Each number is 128 + 32 x the weight over its row's rms, rounded and kept within 0 to 255. Layers, rows and columns count from 0. Numbers have three digits each. The size before them is the row's rms in percent of the matrix's.

# up: layer 4 MLP up, 896x224, rms 0.105, rows 781-808, columns 112-223
# down: layer 4 MLP down (transposed), 896x224, rms 0.0953, rows 781-808, columns 112-223
up781 102:111074097150114153135119183089094130153127110062181107206202128126096105090083121115160084135088077114103112157160154181133141154114130084135144099183166116138131150066099142102163151137105193117157085107168119108120184142124081169118122109139132105080073134075148064161143123143169097087138090132150060143129107119122166104092124133170
down781 099:148101161084076144099118097170105128164069114217153115143133117133158142108162125112109149186144118151120087059162156102110076105120205190136130175101159163141121101176120103136103177156100110146126151072097123049141110119118122087118156152100102152095144149118052156144056134137152155127103113108107166122100167128129119118092122213120
up782 094:152144148141151160059122136092129155141125108102141083230187149105132119100165108156126143183147130110106117152140092131102211111140134136091094127172117121209092111113141127131128116136189174151189085121071122115148098109097114055111139093111084078140122162091100133139136066078143167177156141158106138151134114093122138093123142117125
down782 093:102144145104156118165146052097146143181109102162130184143093110043123141110188139059133167121102135103110146140165114114168142139129073116112091173129076078113116116122145147072051111127153093147194133141116179134141149144126157126128135109129101127136075147144119113168129100148185134142108166154109117118132137066095162140086113110086
up783 101:078161110098195135117106161144153128131149121111093123140147127128183044120143070135156147080095149103196161078137119135135159111107152086133185100153138127133206100130195054162113140150218134162144076088132128124142088171093145100142173102095112133128101171136114100149151143136165121120127110145136151147172105162117124093087120146142
down783 095:137149161158157100102145089175147137120123118182092075127128123111123135117134061149114107101138170111147156122124088091148085095117113061179158151152119130153115146134123103128123092113104065127137103089110143127136145080168111178039133078155136139068114156198111064168074162216168132098129136148147167125111155126126141157138176128119
up784 100:121068118098073117118123136121150149111147135126121083130102139106154111133188169150158182157118086125074147133156191103129079146130150107152130126213171082115149130138175165136180125128155133129150134079128126137129069185213103113129087088088109135127112141112090142102130177102169115156173110167110136114124159119080110035112185141117
down784 100:161142111128123163074177111153118165104180178101108118108137170169094105116181135157138109173125161174163120132177117145066123129192235064134121092102120165113078105153161056136123175149178098120083150111089117126074144082018136146165175175180112107149134128126133141121095109110097087124111141139144125102159060129131091107100055160150
up785 096:120212108150135135119097133098113160127182160134131157119137126126112158171178107139128140152117152108107088078211113077182128121097135117123113097048175105098147079102145136144160102121104162082174093145113068134102063127112159118140114130108132140085135113119084090124198163162144113150164145109144193145105183116133105097057145175173
down785 098:073109094093144058142122063139177144064160178105111077155127121141169105169140186104166101142117138124145159123151140114135131083119149153150115142027155089141111130152119141115110155062051083074176120164120101157119075123079053093087138108159092151120150127155121183155182138132095147087116161130180166136108136125089125097092172117114
up786 109:126074157147142115145121128121172090139159126173130169068116080173110091171129106116123107129067150122115105099107187110117134092128083113145153118159149155080097176127090137148149097143081158117125168072129135118142154119206135175123201083097111162128075134159133162163173161157100091074200164129161187182135116116145167058129186213106
down786 105:142172128154120167107210144067098176127107129149069124127175122093139140139070161144144108113071128134107136145099151124106103165171150116172169101133146085154140096111143146141141166113134137066167137192141192140158144138100108182153065095160149164125156127108169111149119115159125131132088187168123072077105163151136107121136093097124
up787 099:139118093154120135123148160132129175143172110137153171166070168140127120128118099158143094102167180086131158219187141102088138141113120149120150163126123152157132139170167151138124105094171091171132154164170198076139101142136090129136121155084057160125146093107108105076139142098102044166136193109084117116068143188122112140125116163115
down787 098:085115112148123138129165157058148113139120085157176128144103146120156094108046218096097160063141112077106184127102093163150091120175175152132133096137141169155128111071133137096168153142121096093091137131151149147115093130021132089145110107139141080163106085133187081112126135142111147139120105164128126097134156129126096130105124109027
up788 104:155120126067118137123127166149139160174156142192170150091101118166179087184125096138158143166137099123091159142099138134117151104122137202141144097086141143133114136130108105136131081132126218102110092122134176162129117126144190153123079092082139083111174082178138163161153147053110123116118163134115107156089136165107172129101178167126
down788 104:188118102132149121139124223115106155170108139118130135069192114125171098183117151113121091153125127110122113147212093181077091134126063105180157139136100100101130108138104149111126168142116155105087175123097101130148094078090106133110111118167139129140094112108119164165140127169123143103084119111125103060138111201195135128190187131099
up789 101:169132105174144099178158151122102077164137138141132120178103122148134165084078099136142076188154092113109090169137150069107142075127108139076158126153151118131091073166160159146081085100132110104097081103085127115180122132124176056134099138098067124133091113108117156096146126111117173107156117158149133151073130093143061119169170155155
down789 098:102116182107178134143115154142087156155133103203088165158090106149129123104165081102100083129110125113174113131128176139150083110147118173125149116155152129102116087103054136093137068163143104170088158102156109180137089163099112111139124185075147121153133087132154100152083134083182110132110091166120102149136150108156126064170147184126
up790 095:104120109132148150135108154160136121137179138128184134107143124102101153128164113144139126041142114085169145148147102158090126158145059117121141120106143146173105105152147116112154107109111105085110062149087184131132135117134126106149136149159153164098059088177139155115130098077158112060144079200122103096112183102132101159091144106131
down790 101:193117176119156124110120103133117119120099110122127154131166157122198106097114115102140175141111131147094130191196167110163133069119088149077139103134166126097175152165102102140158107156085072173177148139115103193124080063116155143167130140124133160083154149119065125096092147178181242102150166129134103146115119130151076153113136174157
up791 100:106136084063096095144144135174096128144121110139153137134132159137122128182104123148060103090208157113181130132096176140126135104110084072139122145060145139106044087163154165057153119115141105160147184147158130131095124167134108165124125083128162127131092112123094158180147132113112141071062085083101140154157156131115173140162172138170
down791 100:133143111122137082086127151128191133091081147113160191113124178147138134123109110113144086162146139095120119114141105153138131093127085139063126172154098081187112072149138096120150109142125104124145054130120135124105157094133160133113102095128140114094118082123031096107112061110163109118109090164161182130070122094113139109142124079111
up792 098:133116121155169155106095139115157156135132128120180096161113168083130120134130109161056125125147165124111171147165197101151135119110174151072149078117147099075166077127087150150136105097135101138133097165142143110159122146106106162070114111151159097138127191096128134094117153119128068145203099141163121137103133104156174122113138155131
down792 094:128179126078112167126124080103189133086183143164111184123128123120152149086166148136118145124153111083149106152117084114089168117181140144109099147076097137143113121121164140129170156128123094146106113110119095097160097127137102163084095142199138081102114105166047149099044186170144197081113123148161107106102146146094166176103128134120
up793 093:145140102111088113184120110143151162143173141131131139140102098100130116094124084146119081178141159118148122163124142076079151117123082063087168147164140147113125161134092081075110144088148187137127066140161106107095122147168090131173093064137156103139101122189057080112124116156150142149121107121159198153154134128109173091056100127089
down793 098:067094130149157134154135123150131111085095073176074095127113124162097149208115151153143178109091169138120139139115151091163084120199146140209099181147172093130095136119073148111123126127084109138156096125126117176104127158107083132137148187156154096127145086137215151157049051131127128153143196143092126165125103129117096154100095166161
up794 100:160138086133140131214106182092194119170151142153145087099140141168167089137150086120098170086172127136174110191132120098075149125174115055131077137103169168156126167109116076165184184163157083107066124134158105083154068065147135144141122141100121105138128137121147118085172186063137134163086070151089127153109107162158163107103174104173
down794 100:176127126121103097165142095107138152160178095073128100180124139105131159064146121075118130143109164118086138113112086118160216106115147113166116104117170104098146151078094162158107165111132127141115134156128127112104135132214088124126129138140159115145093169150143123124094175076194153132123169090157076114064134049140200105121097135117
up795 096:154093116117154151203097159169093098113164120122084113128094131084157089157136192165076135122119155079095080121112137141146164174145118077078101102114104117174157131104117139142114116113160160116140125119106132026090094145101074202167121075121163123155141130125109115089157082189137135131161070131136121156058123123144148061148089148210
down795 098:099100073147110122120153117141147157136115153126096113096110138120140143101053110068123194156100115123103134131109161095189099187182110139118100149176148135109193142082108155139147174139073159151116123122107171127132106122063125127106150138124196102202041084145163132198111132131102116086153138099166146156067200128109117190129138124109
up796 094:089147091140134128111122110115122111178194146164128145107194156098087097162177042144172099115142117117147166089131165140151136135101127155098117118113159130100158131140134159155077091154137155074131139079151120171172173119162148136107104129089125080198121049107128124108116169091167188101131150142114125108171127153124174120146173049105
down796 100:085164158211099138121118101160194129077096086144163060114172136106134105116146132101072126186106148092115170166149095152143155124191119134129097139105129116164165054185126079176143139128135147124140151147097094145082142207087102160164172152206114093181171165106147127114098151128112100105121123111146161075091095087176145156129112152143
up797 102:183095111118190124122133148069116091159212180095133091143207143085140086124159089123147071164114160127134106136111089125138104132120103161163105132079162172135177092144108093143138147099114130145139128203164199118194156145104128084111167118084144185121119141172191092093159098097151162165090160177133158119070133110156125100122180099105
down797 104:155182037142130158135116149119149150097097095152194118187120096122121121176173169121157108106104073159152092130097178115153146147120063135159099069101103164150094126139090084140205134154076068096111117136140166083140178133148126142136110169063116067087088125136137130079160085115121079170189190125140149130093139122192130090138140065142
up798 105:201157098157077128197234120108112106158148126081104156177102136140116143115180097155135127141135127111130109140106171172144167122102109097110146167169116126160082145137125167127161156137136227185134065138153101160117100142143180079083106111134177104148142139147160134163162155128117111146106071069085122139106093105129110080123171140154
down798 104:093143144144166161087121045075102168136145176079090166108129119134114113107174126119106162117165102126169152123142115127065104173126149144116128106157129131152146156088145102106133156120105151136168140184150132113122113159158136111122159150183214157089144162131118129107133194191134144074175122135111164133142082112146126145136104152111
up799 092:178144033112110142122122132115116078138163138125087130195096082114149101146148174140125168150108154068117134091169112108136114103119042080083100121090112150163124111139115069184170147111146211136179116140157196147100163155173154131124122131110141120114117116179126158088163142170137198161199091228077161110106132089133116142143143140140
down799 095:106084108161130118113144075110111195123112174094107095113101144103106143093098122093153108149135145123100137069099124102118114165177160145121128138112106161177086137135082158087149077128175148140145066134155143130112175141079143149143073153167137162128123181208128106104109126100098151118109147110090115127104122100149079091143112116086
up800 105:180068110125141137154122173172127067106124153116133150062098110122149080152106079157135125153163160139086142104122122135117125126106134184087151173130147111108144225130147097110162104101183106167119150158075183124104100100213112125140146081084167114110091124099172105139123052084086138119135106149177151125114150077137120181150119147131
down800 103:139109134146124149143156158125130096195123128152114127111199119140121166063161150128135145103116146143110167119079144113123062104131165167066153073129130113112141116132156145092086089120117075144062133100124156077129146120128158182096053104168121166102167082121094114156168167146117126140068074090155084104136081075201113079058149133135
up801 088:062105144148070179140147160200123117119140106123134094161150167152152118191129119078102114158139162141106085136168150103128198115105157144126123123131133145088179151122143141113136173097139124134112117157089127165091132069168163116089182177144113124115076062106129173097092088162067160175085109092186143157130129113057176111141108184195
down801 093:129116129083123124112160126131154174133114138135138138083164127182092146060079149094157120108141165113112133114135109108104090121129105100125159155152067112113148164176084173051119121112144112132081161159132140170145067169130072127107165152136123176132200104121107125137123177148136105077150142146163136098109127149115096170186110171158
up802 093:132133118125110148158102119168135123133116097103145212137148147149143162181143152145106101132158109087174140097100086122133138055129145087114111083125149183138128130136154170123159106106130151099170063054112150118147072104110138097108123092069096085107124120053139151146122074145158116132110073116162134172163141114089083105159153113110
down802 096:122123095114113146188155189091131116105154078223184123165136079133113095154137100174131151125157198156136114153127100135127141100164071144129135193159166141108121108097146139096113161169172201178177091166153133136138166114096118124091160191167114119107094134142168145174134137106174109124140155103158135110197158129125126139141146196151
up803 101:081146095111139131105128140178148081137129119181177136121120139108124148093068074187148159103158116125160124113155082078213099187118184112145117125141216128072133110118105122114118083114127112168145116140099108132174159152094120122176096132093101068120121134138090122087136135138105051125097118131147105195089098112113100156154138124062
down803 099:146127164136067140186100123117112187066172086122102099150154097134102122143124152093161161068102128147079120166102107138135158134195133072088118109153090169101083103141212103097074121127085070123150139087144128114078026134134116129139123140140135145061134144155138059154085146106173149090166082172120092155127138089110145069111123132101
up804 107:121115103149071153119093162137163111188133092115083133102179133124157112174123098176118107093160131084142173124112151128169145141059166150100132155092118086084145128122137128153121100163037202093083122133113100171143115179120176134141123144052151075128190154135135122099135093170086084101145147172109094125188096123132128132129144145166
down804 105:178122092088127136098100129168138119163111084135155088143128112134160121159165184049130099162127140047139197144161124123102077116125162139100118111116136097151194090114155109144134118117094100040115081110112211123116127132098150150151170147108119130087115130144115144120128148193114071113119087095117090163133147121168173165100201173098
up805 099:130157149116129107173142144083151140151131131137164128158116045147143096072125128173121176184133098113149095118100047063173146155175086102104171104169143078110169055120103109174153098137152132145139133137102139179110089088130138159153123132157127119132131128112170110184156119085137185169124122096129113144114149144122158055126152108125
down805 098:157123137153067129131155096107128120148096170110079061115167068129145052109111177100116107094144104102147113123141131119087059131123079128141127133153109123129177130144113114131193118150117138089144115131203150110091081126081185140139133085125150123169127124129131142146065117141084114177153133149135081171152134164126109147118117093102
up806 106:106114118167125150139108120146136085147155162165097116119095113158122116111117122116109115135123152123114085126109164122142181117158152146092161086102125063109177139118124140169189131121123137122161077156096179125139173117136084109145081104129121159172089109134131072136146123064094113116144144127128154154170127154079090114085172125020
down806 101:123142118128062086110083106172097099180172109106158151071105172153116170185169122099142131176171125080066134102151143150092128134182175138124137118173065147131123125096133102138137122057109131175104186113135204124127135182142110108072152110165114158143162130177077111119089145161135134179113162104067168157062139125141158153084173138095
up807 098:169101101091101116180100101113107096127151149185103117221159119090169151154122160158166156139124074097139123094122109136129154152074114126136130160130153153136098207196100108131123142139155110172143163087150140108131127116148093123206086107106070092124097147121096130109178165136130071080183137166165099150151147187086155134155117142173
down807 097:114115146130136147167143101090147153164153126121122145196140102101116176093179164104129112128195137158113137151064145070124161078147080126132167201156153142099145139155116186170109122118180128093165161101168100080187119100123127119198073142116149134125059125117154130106194105162112119106115183121135076197117116121069184138117132142126
up808 101:120140125122187141097129153114110159198122108100164092099187084154116120157139102105165136161180106134121076112112096067134125123130130129122168143145178138178119077094141144160163114117161131180124127115090146106104160126144164146100111146099100160111069129180093168184133143162124066137190116072161169102074140173143141078133176134150
down808 100:093135182135122107157107069144153158111105130151111061205092170127103144085131102069117094102112073105122143166162165141124152103187160140182051108106207108139073085155143123124109170089059099138123182138108167154127114092092162165068155134201159166135121202155155151144077124128117142151171108132107061134057137111091200134124084160105